Weights of a small GPT-style language model, trained from scratch on English Wikipedia.
Size: 24 layers, width 128, 4 heads of 32, MLP 320 SwiGLU, vocabulary 4096, 5.58M parameters.
Training: a variant of SOAP for these matrices, 159M tokens, 4853 steps.
Each number is 500 + 40 x the weight over its row's rms, rounded and kept within 0 to 999. Layers, rows and columns count from 0. Numbers have three digits each. The size before them is the row's rms in percent of the matrix's.

# up: layer 3 MLP up, 320x128, rms 0.217, rows 194-260, columns 0-63
# down: layer 3 MLP down (transposed), 320x128, rms 0.198, rows 194-260, columns 0-63
# gate: layer 3 MLP gate, 320x128, rms 0.227, rows 195-260, columns 0-63
up194 094:525481456488441491472496543518516586474565440442494506503508517571517456503501522504504482420468475544504523439467455546570477553504457464452474456495434453426464578565452518507550454471491546
down194 095:423533515523499529483498498495502541478558432516445464494488542493444476512509450468517446551486526416463561471577484426536441418537556522538489509470449538494459557438528556491457427470419528
gate195 108:517426479504576552555499562462514496578489534514530486516496474510537457565440483508440525556461454518510421510452479465527516500445589502444454481511488456490486502543505512395472509442498463
up195 112:584489451525492502515514481503473511462476502485483524556548497498506483486500561516592580422492609504582512480538489547515499475476504554505566606534532487588524486528481521508533405521539518
down195 106:576584519449481543480532488534453569491547449472469475457564537514461505512515468501489454482438564469479580435476404557491529571550538473523518462557473533503513524418453525510565502498449487
gate196 096:467472486462489530528508531565551514516467530470494457486533482450476484488509522486569470532528486480482459485405511513537496501508530432530438534443458474518517526479445535512517586521537447
up196 100:459452477497538537496504570445467580486463447447549500405512524527493473502530472563416553546523533510452508525431536481498515478485507568478540495515518553534528543487408520511505487526429493
down196 100:461497542466510527541435590488464528528462425488496483475483451573558461493466502456470435451497490556490517441486471500533454516505471519547487477535554543461479475512462441445485405548492490
gate197 093:441553476485523521456396397468467573583575474512500522525479452482574467465530515498552498492567481525447494446515514457509524502521479570472526434534550506537468491513451550509532479512446514
up197 095:520543550471539510502512468531473500550507511502519531551487490484544483493471515520497532470525433507500581516582484490573459460481527488460455465495452518518450524518399584479470450518478554
down197 096:541546513462466552466524534484583502407388524547488562596545518597556555571575460481543476522455498535501504503487491503476489442489449439510475519507475514503556536410524449461512535496525514
gate198 091:474489495459521499467481526472477522422421494444485483483472494447542487533501540500569530488562477401524510503558490478526530527493499547580440501570526492467493543529523575492537447529479457
up198 095:457487468514547497564512562444537442480562510417495527506570517458498529478516434546520534514449505499545562530440471534574544472574472485430543520477535437537525470481491469506498526453516476
down198 099:441475470484531427544567479465493536466552469430544589492471411528519541509548514466557503540435541534527471489475440466536492509533459487505505506504547468478523483572550545593485521495515573
gate199 109:465536491557478516528481486537528461556569524533491513397560471476512471470510456477463437527483513480532510504507445565505423469441534514526529448515465573523456446471492435495489486534466469
up199 103:533567498443506496534469508490472562476508476532544403551547542573441457563487456533484537514557538468496519517534520476531450465510462466449533478518585505542491484471520537524501491466534511
down199 104:480457448483553530592488489493583548498465476539427429525460439441449567469496531460509509499512551457491516467455471517420512511494460457420469539519492474559505524531627447480450477480513508
gate200 108:595546557474534488484477448499488493457556513537462553528480417433451463511491566509467447487496502510470575460474489502474484459580486496455473505552528473516435466444431539510547495536537528
up200 105:465471465460445529532495557490569480536447497443485497490539569458564558507537496481509517516491453439447515556574437476493446499484526560487487466519506479517595542460521472534488526502424511
down200 104:482488533450513486439514450534494490503538529504469464488510438505472515447454498535539421521451456441536556523510488535459551556464515531539580468465494463511511512465453512527439568489533488
gate201 100:522526478540480469424513539548483548482470520488444505518531519533486581539451501528479486470523456470506494514454533472517585502539526579480546544513454497501534437488534521391538485534489528
up201 115:415555480444490490542462484558486559531534532532512502485454575517538430449541528477585519563481516579514529487529455492527523535502510518505478459491483527501494507457459448507469512470546492
down201 097:493490458529527495534574495483480531581531490485553504505466488540503489574483576511433489504550516523519483476468521544414471476475521485517530509474498489559531460468492550542481558420428493
gate202 084:478521460478498441448487528530554492469472472498457522527486506513476490549530529421539448581490467500503530490516452526518553504516561523445507505538433486428504555520413572510504501505473508
up202 083:496435474573412472489492489507453485424387507520477487501487486491499566482500482549562533530499441509483517483549526573483544509476511512517497499574469534432478536490426500488461526522423578
down202 089:501439503447580548452501534549494486505494556447510410588525533508508543532501489450480490497500530464425471584527454480500492488517510488466474499513503494497502567540613540449461431496500391
gate203 089:459527431431489417578562527487551496507544439427514536484515516468506471522525507519512534512497495544529500449485467475457501502523485435516438470489580531509490475502508503486507512545572488
up203 086:504430471449548536472484489541503438518488431531516530498510509524477541548474388459499574503517475482502536483471484532532498511557523449531490487549518499489511475516511553597506409468468530
down203 094:541490507532475492469461473476488491478485503385531502555514525487465512470454508497407536476524413536586515477550462525537512473529547598479516457524447548448544506493546495501450481542513569
gate204 084:463582457483530566506582532599512577479581418522501575502509454549558498461467481476520565475459486461524493500476465501479533484449558455537533526518543452554479478502464504479528459511439482
up204 087:488444536558463461515422463413472462499446494509515464503501505533447502538497480556485497471482563509484515576584548489551463489494493499413496461545459509481445436439436392501504519586528536
down204 090:458543454443497483457540460502490498467464472393551561542479562517453520487477495468524418500547467509499501517454490515593505498423526521506489524462544524545526491433529423497534527445499553
gate205 103:531503529519481506542473525469529528512500505496480485452482479481567489484551476546459523560532585558562463467508487420495578441430469480487451480535451470495564487487413464592444518508530571
up205 107:485498523510526472500459514495498502485508490443525481471482519489501498476507408524530513495541540557549491448505514468458530419444483469485467505567506469544534534496449483584488501480532519
down205 104:460580526500406549522483490450455551493493521506502500560536448479573533485458509558522497541477501466542543522473516478500527429477454512563503465575486433532502481531503446520527560454499520
gate206 088:504502465415474403518439476470536478446604493464562415495501502492496539436532504498415540523437512497517474476479507505453514439511469489514538519535549502469442510468460542491411453480542542
up206 088:492556473389527456511490462474506513537482464471486491527551454454508570419507511535548492541486553512493500529510445482543532439539498459594502516529474478500537507527481542514466472495488572
down206 098:477499540458625457521522481517492529524471534511489467522483540454489487531583434593529504541480479451524482523507491481497469471449475412563464404507457509456493479461495486525507456573471417
gate207 109:498464454491532475451466540451500498526528488493561550505513527485528472499536491464473498492501498482502524486404457519532539519559441498534495476442504442476516499539490437521523518569554529
up207 105:446516530446517504523511497495509500472481534585534463497499455476478466517587478489510494479470496573529503532448527503484383477474527531551527559411486529477573478486543550479566532544505544
down207 108:532476492509571573509468476561441497454475546526463410504440542492554535533459444506424557534570486518470485495408504470521493518480449480480465551509541560471533450474460530468530526433481488
gate208 091:479504509508510537532562450504474496549518533500461507494507509504515529475589491573502525478463517447490462547490459461563542510528545408451480448570503521567454480474580505477579503555487526
up208 089:448499475567491428485503506460503522497440486516498531564516532473473534473470488524486478440480470590451521511504545516560493557487456567512516407470493481430486497515482539551451490491526488
down208 098:470516513452507459524521427496576542564447494460512509533551454512511440511456560593527503518488511484578557502527513544553549565482512593514521478459472606526493464424531532493433411491567513
gate209 105:510563527498474470461499482504543502474547542497529496451557485554492510448441534477528459568488488449508542445551442559441475503497533522507455424477491519487431537460485419431473568442526560
up209 109:564529564636507491502491498494530441457562477450547492502531484507522465475459459507518570514492516465519560495517549527481545483525450577561469462539492518416473496492509460441545507505541491
down209 110:542477500482472513496397536488491495484486477511511483567436516488474541517517444532484428505515500528532539461566570502447524460437483525495574506527504499467436443445463535483472416533434479
gate210 103:545467542460445491543512517503486492497559527517478559536569495485492546479449514469502466489477509448461567569449480527496520544492579487514491551563558557486489484438464463490525475525582526
up210 099:468516488497549539461474436544581491498458420462497507517450500459486519529469487540476473509594543420402501496579528446537505492550495425493556488481468512522491561419513551492514523407533551
down210 100:510494532501587465520547545470555521518464483578389463466434518594428463517501486564484544500524462503454475487461522490504522554550469414557506536508522493548519528490515568461469502480504555
gate211 099:455510452486494522432506386485531531472515411482546559481466529515463518450497508493484414450515473473479525507510476456502536570563560516524539510541475423489510561480478523461451496498512478
up211 095:509489510554521507458497530535460501481513494547468506524480505525518516534466493542507542490502513528496505547549492527531449412507528537469538471419540552450449453554498499553591489507544562
down211 103:476476517463450523434521428531473549505495558473488413498480523458531491523510467458472481524467514532515442481508491482486475447433448561433481502602478519543485528504543571499480526485563469
gate212 105:547607464458530580516494521578470498517550509561550520503502420471511521513463528549482485608524582606530514513524461524510510537438481518448477519499557500497524570435517532526484534553446512
up212 110:550409539481457530514469551526579497496472543521539521454530561551468457492534504419507502539484460429518558553484560575468510528492528475467452507470500495470530413572476564461442487505488517
down212 104:444468512477565482500512493485492586512527461526466449457490541528519471505491466442494532561498485527473510496482545566494520425528494479521552579498473536491555509515501487544512465493560476
gate213 088:532493476514517525495571442479515520447475511450510452523475521500507477528528507493439432553485495476534531554463486512488595504458426413570462536462508495521486486528494472471554513465475488
up213 088:482519583455590501504483515523482518570473539591504529479419483503556498560511529530516417481451540497504462507521410514451496524514450503537448545435515485512544515479486512447474474479446476
down213 094:559486491525497417539441457467477495468447473492493471503414543501540467435504559463517525432479548479532547473470454522487437481512511491478438493477581534451597501590524436518546487550429442
gate214 097:527482586543499517484487417533485479450477467492568462513508527559540548470456479528531450472536555570456516521586502603464548490473514471498573559495581455500486464419490446544511492518466516
up214 102:512510419503428549534463522436496473524527525538484490458515440530501559508584470541526512537520475489510547493499495517547460516506455562569470422432466554494552566543473467475568528566572489
down214 100:539488609461497464497485559418489495522548535474470535546464451508489449496495473547493536526518468473560511505479524481502537440438519447533541541524401527522526440526503490483450465504480523
gate215 113:426504449464551595476489482504442451500533503426512475426448512460476483500555481525499517511526526515515528520514540495475406512489535498555496472495413453511469595464470525494515523532580520
up215 112:532449427523476490534488479523499526498513471520536443477437453571488450581493530524429498526539565517559516464528520464578423587542472498516477414533457459463502543436414505496463484524508578
down215 103:414477440541506432530460475425547440470434530512439482518419521462513455525501564496517450473491512474554486482536509504503439443489463473464561552487528554536597457550534524506498461529496544
gate216 092:479563468529584488462454454537445577426407507531493480457481576472510489420505500500548475485463522461456552592529484497495511499554497481562520476466511507534437501504544496464465571532461554
up216 107:540519507497464511508487512533501461566517483510574553489503502569501565529478464513509478507473473567484412499490539537450470474503517484447517497519544527525469525480384509483536407481449432
down216 097:506442496513534501485508555464488581467467450508451485532536495435508490546429548465511519471547494463554607503506459510510523474542466539538454456482468487466554464461578468508432552474575569
gate217 109:459505540548560514481486505432453490495478373529521527549463484482517493523508527464485471467472533538449515557539504455434456509548530458462468450483495470439441548430465608503517520538494525
up217 101:486509518469547579459508540529489564434501542452479510520526509523528519485403528472432541533518520413538511463574488510569547431445443459485490537489535473482500561544507498532589467465493497
down217 105:506541475520422505565501484549553489466540511521593481453515505526523553505447518455443557489491538511485529479519540526496505441463480545579506447514516516514534493545487434440535399505469478
gate218 093:483515472517438439508462510530448497491404481573502439496525498497565472474481527488454495598491522523567505603507517466510495576548497447510477459524432492570513517455571521509520510527536485
up218 091:512491551516484538456459466428510547493549521510450564572501522514587578530447499495542538435572471502474513460510504608489525445451478503481497505546486512432524464592466434501558434508504471
down218 092:528505498467508587520461415510539541509557497504547514499509552422477488489519514481509465470554574486418527538558495541517510545458458595440455482456467472508546490447458576445530438511477493
gate219 097:540473583444454526546504500519432470475491484463445543512408514494391451524421534526547561434516566568518493493538565556505489488495506551488528512543517514514477453533463519393528483486503489
up219 102:540439545506469470527556544547415481496466544521482534537473496555434475464488369530494526480547512496517462408513487496471469413483557470523564525541508531530451449470495594486498569551481494
down219 104:527502526526480523521522423413518527517463504579538497588435494559514496494513509543450543458452428545502487497464491480505424465426517526498507559560537482585449510479497488507451515474481418
gate220 080:481554540501476483469526471496489565407520490478535511475440565540572446450435499463559503483563509496489500513559447499520488504534421415468562485532520485595532479469429520498499524531465507
up220 071:450533483503565515463526479499490546536531476455474525471409508455586478533443502477466537469568556575532521528455503468536505506534528485577493498485541498488475426464448495586461532524533525
down220 082:468500459472534467491482537502487474442458497536516454509518479406431469492455454451527505475532612601475455457493610581521481511505545519520480484525427528543479531461501521501430531513482484
gate221 100:449475487526513498540508441491516502503518580503535535515533460438498413514435562457503497505459511544537485455561487503553560527453476516465475466483473502528540522563533543466513496497464422
up221 095:552557558477509528453462562488506489463492507536488471519431528482488562500520531579467505507487466457474578503471485578395431567525464520518531508518493590531466506466495450508508503498483578
down221 097:530475474468561509484472483446517489517533510543465531513500493420527492411471479485565487469495492561541519496572481490464438518537441496450497433493469464566523501501531462580504492474525441
gate222 080:476464496506514459451480499471488515562526503481454547454463500457507514493473467512434495469485485476477447454522531479539412489546510546576515514520561627443455470468518542534540462501509472
up222 080:478495465541490481501434484463477466576492510412502512494510495437449568495452468499464497482463487497482482516530549510575453476482503585543532562461503545480394489510479538503521426506524459
down222 086:520468500532490489445538557502443506462494471443508518526538524448497536473441460547490481510510491582537534531519511475508538432493503509508604540482420511488471500502515528441552422450460504
gate223 091:509454534492477574500551444400482463547460462450513490494464440512503480525461480491504467576543494527529476523510532514541541484460483512470445521452465472482450528491513436483513553497590447
up223 079:549498544473454516458514468436475450531466458441560531465406479499504532517458456507530465527438464566452509489456540525491504428486487505550462474462472478515472455463498413458509521452561441
down223 097:455537493427460551475483531484526483566530461514549530549498502522515499572543459513566495545419454466483520452510515536505479416564508521622518477488484500444491420514551448530477437527511504
gate224 102:512451519530497549550526512588544454557508518547561519395491490594484527494511474524496437578483573558569520444474566519476468487519539516494548495462466525461513523486486523534550514516531498
up224 102:562434492580513536446499443503540530490538566416485542579542453504435454482448562466442503495494458510456503523478507493475516441509501484501456439557488497518524475510553440436484494539524509
down224 105:473468474514534527507622471478496549514516498413467475477556436543475481459520450583509537483498459530403508527511465568447513536562546504422484538557510508522530524492521530469503436550554491
gate225 096:553497505478435537530539494489457487451476514539555483537469509483563467474575502546535523508526466489583477520462545484488498569481423525460472481466549481479512528490528530450478596538495502
up225 100:522485506492521440487540430525417507551504470523523543556399589527553503535556485555462541484559486490494483501515523556500526507511483539441474493525528451552438498512442482527424538495507557
down225 104:484548501438516554534541532468508457458518473563505550523494481543473476484476510586434410563470528478494530492506507576472515541540467534481501503568478526467500483551417469486434461443469475
gate226 088:582490572469491481426520472492464451562548539488490524462520470475526538600503469479481456517451532388498517538490470538467560464523430536501536495440505504540515480485519524527514482571504538
up226 099:603528517437523517467512455484486472549473513499519485551575502485513543508506471535582583532458466448443547559450488520489510501520472508508476477474480504502541502554515531510476473541499511
down226 102:534504482462538418439453440582449471486491514478473441475501497530490538482512465520594514443519556561412536479510476459461465466484510492488531458534534464459531519494559485522500534469532482
gate227 082:486437517475561494540536497520526504519491496532538472430471499482608531543453545440459541452505498470497525524553476541500632456527530417555410482473530421451499433459504527466511526466527482
up227 078:542462477551508496502526508559506564515535481486551486451501457545440478495554529397445532509530537489545580462525458540466527448525554497520446478520506447523494496403462445501512565566583457
down227 092:516528473623453592536524526455518566459462520514492505479490521493528492527494539434428536571536518472560463537429484487567494551523450507510496513500535478544511539547465433531615542514575540
gate228 101:519496552565527497549475462514433465492545407502523497501496533595454514459541512523485462487540520555511462516520401461483506511497506442542464543529522501536467489472508524523493500531432533
up228 099:492514557501512507483530523474494487482552464495539566506537593529500483509466464512543553540521415512520528460487440459477483497449503527526530588580543518499465466462510538457439484523437483
down228 098:547553503491558483509510508523539480495509481599525498487564457533568480495552479521472493580493514478564496555526469505476514450542549565512485523502496504471421530485512502512506535509482533
gate229 101:514497456511519504468534493466500519454511434491495540480467450461536495500547530495494449469523527514568479501447538419529503515530484544487414393519479502385567490579462505493531527458553523
up229 100:505467499490477516483483478481544486494468472484498509466489495463550487461498494540466501540534446473483487451498512508503539442486545547511481473631458486496464541533451454465470472486464490
down229 102:430481565445510484438508473501571468519473443534462550445508488527456623562510517503499483542504483528514481469530472454494479500460538581480476504459531462521507517544519487509443494457474537
gate230 097:516536449550570544461475559507465490475419477531509464493521597438509397509473523471537478561473530451515466525463490493484416497482431481515491532492442477533492462499489566534480460503406488
up230 098:540511531543485523498504463554502550495577599501502536508525440534458563546456513517493529507473583553461465477548580450525484519469553443446530506503494503479473560519502471502530505501548478
down230 097:495536550543506560470485471464545448536506450548547525489482590511472517518527555537471496544540500504458496436548509503418471521531473447509509556488477503575524525583525469546498552459557438
gate231 077:527527500565454482474523475543557475550552534506474450437492533470556477484509541420488509588483538457471460456508547447524526483491552454503440475517485460510529505472449523496503441477504502
up231 079:544544438517444499551533473509529428502554543489476562520518542485548442479570491517484472479496516497460428439515557479484523535455477481512512534506489497558529421406432482499490511512456536
down231 085:531443468354525508470496504508492511446499462453533551543456437472470474448505495528465491478521497526486421517520525533559483510594452514478503540527517521526501512502476572518515471477547455
gate232 104:486465534490477449446473528527405511484501459564503530503443442459456477460527472506490421514501500515469539473511510412488362554477501479523481417526530487503468487482427489556488515552523606
up232 105:419480551485521493484441513456493548513563539534485539493453507491521465475503479501420465525505482470497502460553577500410490504540484464501486472572510539447526478524453505471552579492463525
down232 104:476540548582495559556504495445507542524540488426552485517441615494507542510508513499440557517480462496505561497535500527577485497466529480476483522471477550501551499469484517469479454543438491
gate233 095:545506495549509517465392506526574459526473495419572491411455480534441444461483509431499442523525501510473498479473525575514482494443558458482478480468500490489488469561476429455516501483532448
up233 088:525544534428465480547528509494432466445510535492393499530468501536540533496515496437506540535461530508457540504464569514520487539525539511559474523536493491594470428483483548476445524486435429
down233 095:456518460430524569525492468551499524508542475512549427479398426498485482476448411537460499515478483502518511489512533501564548478514379554458535543529434508575527444505593545508542443495540479
gate234 094:492451509527522506485474478500461513475448494479467484452519481525509438414502402554510453534442466503469487538444499503500514567460510513508544507471471513577510445441475568542498482496550417
up234 095:462469508462531492500510512582534462519588534511568476504433501554521578595502524470543510526471509460515571533556517447496412440501521517514489503580497490450523521549494432486428497525483564
down234 101:551534463520513526470407464558531442475492504451468461426484495529501417498497519526489554457490503393496497470572481528489459501466540534463518498500476508491522457465438563477436561412595420
gate235 092:522595587500540483494557473484516600488550502500455461536460523482490499520508498450504500511496562547469556475576460494552540491467494557524522532541511443538536577560473561465497482466637472
up235 098:405499482462477464475489448475479489471478455470585503447505499521505555506480508551547415512453538490448488499460526518481539566542552425485517480519519532528469459502525433532460544554365476
down235 098:498537483490500453535483485459480508530562459525462500457436485476492404457522422494512489509490518538475570540456509460476501546506436519519531496464536484519498507441483526463488468560542481
gate236 113:542501453535472497495508488529492510510503493555484491508518431476504515386480537540453470534567498489514533549518523463540521453480495469405429469553457530561478454482512544479463521479551537
up236 113:554465436531515492514549523531521508529472476503478494498462478511515455428487504546486521548617430536465493512429547459446491403486479500485460456565560486508537497478479533422444521534577479
down236 100:547530527481528524488483503451469464479578542541523469480531542483463464592496543467479557439497466469512483525497464541395494474509498459520556401493469466474426551507400428504528555531509519
gate237 100:476533509483436571514493469509486508522501501545513494435481502537532493496505492511498475513549534490433538481555514451477418554505532515526511410508445442494509465450446522501557455512551490
up237 101:497496523504529493463434532484482527509557490488414560534517533467527442532497533528505523495453489435414496591470544514509443465520557474402517540490528478466490474558469462481494464446519458
down237 098:466483499543466529510576473468495537491480461495516414483466398507487534510438482491509562503459594505472520479517532485484483545499579494515424521487484520437412473487448553497496491497496508
gate238 108:512503462586566446523494530540540525449519521458479419461502523577488466438541511471544410584498514489510495446538483516523505489562438494495529516548438479552551493487451530514512486532531540
up238 118:446499420508478527458514562434534476597550477491475471507512465462531532517519409507534504516540468521549529505505498538598450443481487531415485531546441583541542511562462492539538514546554463
down238 106:450494523581483433510522524500495518410517513509462470482543408482525412492531454503565513534512500467526498461533573502496571496460548454447531563459456502432464523473505471477576514502502533
gate239 113:503491471509508522533507461483435507506522613462448523479541571473439541510481546420450464539574426495534514448523491497461459533542518534497454538495417535481563519516500502493502466451445531
up239 096:490491548512511528499563489479555513461472446435518545458511517492493430472506520521533481459506584496466507605376469453484522487488419485541554510468529487519483506501528464476554523525479444
down239 104:516431453502471509525531577493565499506486520546496497473453443437538521519502529486544475436547506463481496558481485490492563500526513504498521564543526524491387521511516498513535491563565424
gate240 082:498462522445507473445522521532455512480441523533469543466471503486526568367400574518509552538540484461460514425449513540613507489527540487503500471482502523543471547452474495553554497514483495
up240 083:450601582503516524440457518485496437503510427440483457507512508463483501524551418561544487395478516521506479581597509512435491551459481553498484509531570508510522527497538514505486507482450487
down240 089:533520522503524492432501456539463458510465568488515522513431557581435492497428574488551555512517516506425441465489532491502539465463453467481474510524458499500497520484454514576568519475424460
gate241 109:493459415519462504509561482491474469436422469417428520531486499515539480509491474611428444492553494494503464491569502510492495509516486517465480499499499493513514521503448539436533495413495562
up241 102:544609533482466552492511411492534509551407569523613499532545473413516488466483501563457441579563442498498474542493598466484478420525490472517472490477473448480471483515428497489540468483474512
down241 106:532511457511525541494585563574538470469463495459499519494491550475496443520492531551570487507497453496516492479465476530577469498510575465512363487440475478496519528523443573487495456473483445
gate242 097:571521534578527482530551415484559478526492495483503502476519530415575470478520541543465505494506518472476455509402538501520464493491537509524451520531624445499518575499522496565528481543527439
up242 095:469504477527479583480503503520480503528523457501481530448549530547455523471503483494556505495511487539532517450491559476563508519544503573415474441437469523490536560460449483547373486465454576
down242 100:522481439504471431444491545498568468543471477414417583517482486520507420462551523491522482465525578488559482505587489523519492494530462554551462521489407497440472464455469511428513501520501501
gate243 092:414411424533435555517541449532435546446524589489449503514474509506483556417465484473489474587548476512502559512479508379440546533495542538504434484496499539515528519474524536520444469466492436
up243 096:578498505490470499589488513415554439521522447518541545531418466487548489478542523557518521421528478418478481447487457556461501499530446380481481486485495456504514557492542505497544517519503464
down243 093:449500412458483547451518548501542521444534517523550455510543484458530438441560423426572521527499560518438454548461486455519441492410514504515479438529491483470438455502538527517477502487531470
gate244 103:477481474455541495481505544520468460453433542481461545448503506555455513496593444544464510588462471551552527617515444492571550506499585484513417525427459470503522448506476528462528487498519479
up244 101:497479473492521471477465516536468529461499493538462585497491428557502515540557450590514526504446446545580491492600467417508508529523475449551409420503466559555497473543482456473480541524517454
down244 101:429526479493469461448447467456465505469507503557416478552523457500530517483494456503447482514452484513437464467483497501454537470555501475498467543511486493489525492501513479434539502488454435
gate245 104:542433534489515580536549439542465438452461495568498521527482514526449466422555446442450483488563494513526417526468512483482510543452534547515551562485606480499496466516468514492527525540499495
up245 093:506518503533524578524495419550476494521524503506504524467543520461403497493560449494491451461545550428570452558451521461508537533525558469575555558487535525445498514478507463450471495522515435
down245 097:521500504514528535435494477499476458472453546461482487535516483488400519422432507517526528470505485521507496471502450459533531502534481526517490500480510436552530585541392484547474507481535522
gate246 090:514476503538527472472490507503445441555470544507492495480445482520572479439541459495488478596469481494484473475484513564471491471499490500495426499476517418593525493449418468504517463556461452
up246 086:574467470495430483489562500500535424499536450444545455450529520514438543520436464424524468517562500559446510518482451440487523512506554504468547538486485498495489615487516443511506516458449470
down246 098:522525512451495587532506505526466408517555467504549456449591535527467525512453515466543522478496541505495490504532557490569556510447492550509468506413521507592483555506468492582480432490524527
gate247 109:476476472479437510420533508471492471501515491454523545455525552539495572492432495501484549472462455535524480439475446573478508529488474467474485512430491503494475493464505518541451517538534543
up247 104:500544552524499527504429486514523542466478481533483494537480488419510416467500512531434453581503505454554468527469526550553501458511566532541456495575504554515533496543490475511503389481467456
down247 102:492565490508535441494532456587517510516579500487540541447446465448587528494517533469517487466546517532575465467504509451443531386465511534528459461504446452527512407489457512541527530521463576
gate248 105:547473541390496505447526507538507555515433508572416529437506453476491502542525479513437539482443511469442542504456520473538548505550523581489489507504478506475523530531506578469446528471438532
up248 116:520496535427461536417556549509472545541436538535464493456562458510477498535520556505496585466436517468492537518529482474496517470496521571529507510523497516539508557488474568439441492513494534
down248 098:450566450498490487563487506529501486467502472472400492537548513475501466480558470495553550545505481518473453543489491489473493469561494454540452547494589495433497495494461412483542451525506476
gate249 111:474500506452508473487478455404462449553569445560478506500501533459468508531469496502510558512539455491510460525546513424556464488488467510454507526556539507563513452513452461529513466411504583
up249 106:496530502532487522493427527533518529442513489458539489502519540529548516428545511436478464498541539494512492497469494479493567540530561452467510461449528514382475549586499487531492504592414418
down249 107:500476487589508508435526425495559511502456538455518513563529547424542511488519497524506504497481546534498508471502402534484457475520535473422470525513500608488393518483391437469491535492472504
gate250 119:489463469531413489481541576521536545494490525580403516479495511506510456480488457499499532465535495571562527451489472483494512472389467502541542474565478462523511516425501460463529527579501505
up250 116:570469507570544467593547559502548464583527580427520542537579534477511475530547449510415500446507519445556516533487469452497531472467511550503532489574519486479426525492524472442571492517485453
down250 106:463455475503465467526473463507492543442543534496604568555474494468463556600491509538421479491520570447465473532493552512510483466455495539541484537547549518483497484497491492419480413547485443
gate251 109:545583518509451495562476485524609566466540521470494498490546501487504485586571549519512495533503503531468510450518551496530485518427484567431520493507572428471479544496438471545513534517460509
up251 107:523441511498544467470535559529506523485502489537479498514461440541487525516511511518499540468544474581576492483423483466539587526504474469550486489507494529558572570597536485525483476486448527
down251 107:547568522438427510526428535535487489478500603438521517500486485532474514522488530406554483566447488475481605468479490495522537470475490504434517523533518504517521569600476554548493432556434472
gate252 116:499566544441577489533490526513555460526550427470565531439490541559457501468478488447453515496476433545523495513511477564560510504410546496501474501495436558458501508446575500553520476552500435
up252 111:488465522524527531425444495509538473532530474492566490488487482532463535493501504434516559502528536455522491442464554520472442516472541455473503490440411536503510487510547532470476499539499483
down252 107:474445471476481501493542544549488475494561497500478467500497539468437529470503511487461520458436459475465502454440537518470509502535512436530521455518542577521518534512502434409499454493507529
gate253 096:469455501421498512519542431503473498516438444527480513516558539500544427441565481524414430480556559429501485557425460497503471509493482501504476532518403455534433478509471536546499558494542552
up253 097:527457546513503529512550475463496527550497414499520473546581451531439448419430458556452497497515518463493523574521485538502496479462557526499519535530529548517436546540519495524541559569549549
down253 098:462468468511461462517496517515525531518510556538470461482559446424495521533542501469506417440416508462448504533501492503494490505529470496507440550434528543464472510573424592504530533513476539
gate254 114:438429605508506472527520516547421587513490563497534522517468535535493532528529505491518445503548596521450445491539511497575485534501508476478520433513441476514495457462480478558441564524480494
up254 115:539479496528486590515410492547472461563583518465563479507449487534506455439509409485492462524555510521513552515486484569593505500482480408507509475513455529465499442537457493496449529517456493
down254 111:495533506481455515466384583503440442517483508538553489539506499469487510531559469566557587420463512482469479584495489487543444506499464482485499485479497493512521545496577440476412549505534449
gate255 122:513544503511474471482531483534558487521503508515489418527544495526508469535494595515537575492557415514506490513525579440551498473505549589453471444507562505532544522534460571526510505511517534
up255 119:476582556516426437519501455530494527453512482471424486491455471394572494446525492462474573483461528494530507470485481577500548508430506472519443507437465443495456519579518519484444459483497507
down255 102:432542536484549492529515525513481537533462477581495511551548567482523494444465513493494536502562481477476547504499480500508544475601527519523524486488496515493551490485426456501483551486550454
gate256 085:494488521526512531574530524506460506559469547512476569468452512498465501452488524502504446543511521427463553494536510464535486492508429520411455445435578496544516524526487554552541566534482488
up256 090:481458511499459521535506543525556534504501482500558434541550510541563494480539434558481565475496501530515537509426480519416469469488519518539527474482478542490460458493429438467447435465542581
down256 097:515504558526440515469572555458421515506478429519473501533523510470463513561529499488472422477469502473462492489439461509445429466475503495501492544447531503454521454527424467448460487485470441
gate257 107:477539504576518546512517487545512509483538506498561520510482526469539441529562461544486518480525532441444529473510462550461561552535510509504497477507543441537450528560524583500537488455526472
up257 104:497545552490466446493523471554454521494541483508502500494463522554502456513496549523439495459496485524571620501558486523490564482485493480510471509568474506495443503491514452474535548449474474
down257 101:478486505525512510499527600552422455470480541464473498475439480504465534526439472507577504564467527470505488588486527531539591524560490429465480452491542574544514446518452503440485609465499567
gate258 106:538452612536535526512520438554453555545437475549555498461457541551506548558512507552584484499528504533507511481517524533509469419526568415531515512527557435512421451558491535452492494483552555
up258 110:599531524532462523501565519568528526522513543570532552439498523485458450517512515524459486525511498565445528516566505446509475464428560512582580473526527490532453451524491528407493509436535494
down258 106:532531522526561557493531474452512482424472551529585457469425433514496476495502479467444517529474538505433517483413540468550519502529522542492502499498472583538469507519452497445418552529428417
gate259 102:472500482531505490509495511471477549472492523512541490449509525563516480464477440456490535541573545559520480512468502472465442519544549478526522516572444510583501407508595474443552562510474502
up259 098:495488421437508485478577482524463383466537528437465557542527504494459486512526533506539535416520487500542571533541450499505482513519489465571508553504510492466452520513460481484497449561517510
down259 098:452467482520478537410591458518525491558554498494513447479519512505463477494554474538429573449483451485493490489507516484466507474508593551533480534497527500498492550430446585517543554572476499
gate260 099:498480555496460445469589507475500455493522518501482527500515525495474494517457508442424513456533526507584384502507474495545548440484500534570535517409513492536494552508503492523489510525499489
up260 113:552530478475502562535442539541485574540490487503498488492494447505501530513471502540537526573456477521457541546521508502418447503521541464440481399534463514530585560488432523557470449525557460
down260 106:588522420555513516456550472578488474542481441487448486494495473437487486525490527496527519498483475570494600488553524492449420495471526498559435504483502461488450581480445517493448482565577520